Weights of a small transformer language model.
Architecture: learned positions, no biases in attention or MLP, tied embeddings.
Each number is 50 + 15 x the weight over its row's rms, rounded and kept within 0 to 99. Layers, rows and columns count from 0. The size before them is the row's rms in percent of the matrix's.

# layer 3 attention output, 320x320, rms 0.0366, rows 0-16, columns 80-159
098:56 48 60 40 65 49 40 56 26 60 45 62 66 50 52 50 41 51 59 51 59 40 52 48 61 51 59 51 66 87 66 71 65 46 31 84 39 46 49 56 73 40 47 75 50 46 64 55 40 43 52 48 51 44 33 40 18 27 40 41 79 49 86 49 37 41 39 42 54 29 47 66 51 56 87 53 47 29 84 32
095:75 41 44 49 55 43 33 49 61 44 37 64 54 61 50 59 79 79 51 31 44 51 51 41 25 35 65 44 49 20 46 32 57 56 59 19 46 38 73 42 56 63 47 43 64 27 47 38 38 32 54 10 67 41 55 24 52 31 47 76 61 12 30 45 42 40 38 46 84 35 31 58 27 42 39 51 50 47 71 54
096:53 55 54 57 73 44 28 33 24 38 73 26 52 48 48 42 47 59 63 60 34 59 56 65 39 32 43 65 35 42 42 38 69 61 38 48 66 40 83 46 49 66 23 32 51 22 35 69 39 39 62 88 29 30 77 63 74 19 72 55 72 48 44 51 36 61 56 69 42 75 88 79 32 25 55 50 64 59 53 69
095:35 33 62 47 55 73 27 56 42 62 31 45 56 16 27 45 44 42 37 32 53 50 60 57 38 36 53 47 25 63 61 08 61 34 23 81 51 48 25 48 35 59 78 44 28 29 51 52 42 26 31 68 61 31 73 42 43 61 51 67 78 67 76 59 52 89 49 53 72 48 30 49 62 65 45 41 46 75 34 49
092:46 58 43 39 55 36 41 54 65 30 32 66 34 67 51 37 34 55 55 52 62 68 71 63 50 43 39 71 57 42 45 41 51 48 48 31 69 56 78 55 64 33 51 43 41 51 35 59 64 85 36 18 60 24 54 58 52 34 62 22 16 54 59 46 66 49 41 61 39 66 45 63 49 63 72 53 30 34 57 49
096:39 48 44 32 55 48 47 35 50 47 53 18 46 57 47 56 53 66 60 40 54 31 57 63 68 57 40 43 50 23 66 30 62 38 39 29 41 36 57 42 69 60 13 43 66 46 65 51 58 73 47 66 33 47 09 36 53 48 81 33 77 29 49 49 49 69 71 63 43 46 61 47 16 27 24 49 24 59 68 58
105:73 37 65 41 50 52 45 53 43 43 57 41 50 52 46 44 39 22 18 34 58 56 43 43 68 65 49 46 65 61 84 62 31 10 46 38 00 52 28 17 21 44 34 82 38 49 47 43 55 39 64 29 40 53 27 40 19 59 56 43 65 45 38 42 53 60 61 23 50 42 63 37 27 45 50 38 46 38 43 36
089:49 15 89 39 83 52 18 41 36 26 81 48 57 74 41 26 23 43 73 70 25 65 43 41 45 14 47 86 78 59 43 70 43 76 63 52 68 37 55 61 60 45 47 52 38 52 52 49 70 61 67 18 40 57 49 61 54 72 44 67 77 23 39 29 60 55 86 59 91 34 66 49 57 30 28 50 40 54 52 47
094:50 59 49 40 60 71 38 52 74 56 22 63 52 33 46 63 60 78 61 64 44 56 35 47 38 69 51 57 46 28 27 42 62 49 42 39 65 31 75 55 51 68 40 66 48 25 50 51 38 66 43 74 41 35 65 44 48 24 72 55 52 69 57 41 81 43 14 69 57 36 56 59 56 38 66 57 52 40 47 63
093:69 50 36 40 51 29 57 50 57 45 45 50 39 47 49 48 75 30 15 51 45 42 53 36 45 49 52 19 36 51 38 53 50 58 44 59 54 58 34 46 51 63 53 48 47 37 71 33 16 55 31 37 35 51 38 56 91 60 47 51 36 40 36 51 69 59 53 30 48 37 16 46 39 36 20 43 36 23 55 31
119:34 49 59 45 50 55 40 49 59 45 53 55 45 68 47 36 16 44 53 53 52 40 54 61 57 62 44 62 53 67 52 62 51 60 47 37 56 20 65 66 77 35 70 59 40 68 61 34 11 40 41 67 44 65 55 41 65 26 47 64 53 23 26 49 58 31 78 74 98 77 62 56 46 49 11 17 35 33 64 26
113:37 34 56 49 60 55 45 41 28 35 64 58 70 38 57 51 80 42 47 57 55 47 50 54 38 70 40 41 68 70 64 20 35 20 55 71 40 43 17 16 22 45 65 56 25 60 43 58 38 62 24 70 33 34 26 60 35 58 50 58 41 39 86 26 59 20 60 49 73 40 37 57 34 65 30 40 41 46 64 48
122:65 59 46 49 50 51 65 54 33 60 68 36 40 54 49 61 37 54 49 40 53 44 64 31 46 30 44 48 47 51 48 47 54 60 53 51 51 56 45 54 33 47 54 47 55 48 52 32 56 16 47 49 75 47 66 40 53 18 77 87 23 67 34 36 18 30 38 41 15 64 74 54 38 16 47 61 54 72 33 47
109:54 38 63 37 72 52 47 45 43 73 43 15 51 53 58 45 41 68 59 48 78 36 38 55 78 41 41 68 59 33 60 70 61 51 51 43 51 61 38 55 61 60 30 51 80 29 68 56 31 48 48 51 53 57 48 53 27 50 45 49 63 87 53 31 21 25 35 18 64 56 27 47 35 55 65 43 33 39 42 28
102:56 27 68 32 60 43 26 24 68 42 49 24 46 46 21 14 25 61 55 61 56 44 55 48 56 48 14 58 57 55 71 51 66 56 64 36 70 56 62 58 66 45 48 57 60 68 78 61 45 72 81 29 58 63 59 55 52 42 27 47 35 23 79 39 33 25 45 62 64 47 66 46 55 49 60 74 45 57 53 56
108:43 51 60 47 56 50 25 58 64 45 57 64 58 34 52 56 50 49 62 36 10 53 56 62 34 38 59 52 46 48 66 57 31 62 51 29 45 34 35 78 40 73 65 53 34 68 43 86 26 30 62 82 54 95 96 46 20 44 28 45 66 59 39 38 35 16 42 34 57 54 35 47 46 73 41 43 61 42 51 15
097:58 45 48 43 75 52 35 59 46 36 53 50 70 50 61 51 67 28 53 54 29 41 19 51 37 42 58 51 60 55 62 68 33 36 59 02 71 74 58 44 32 75 75 78 65 42 52 72 56 49 68 88 52 39 43 63 40 47 52 34 68 57 83 46 45 49 68 84 68 31 67 51 59 37 34 43 46 82 43 45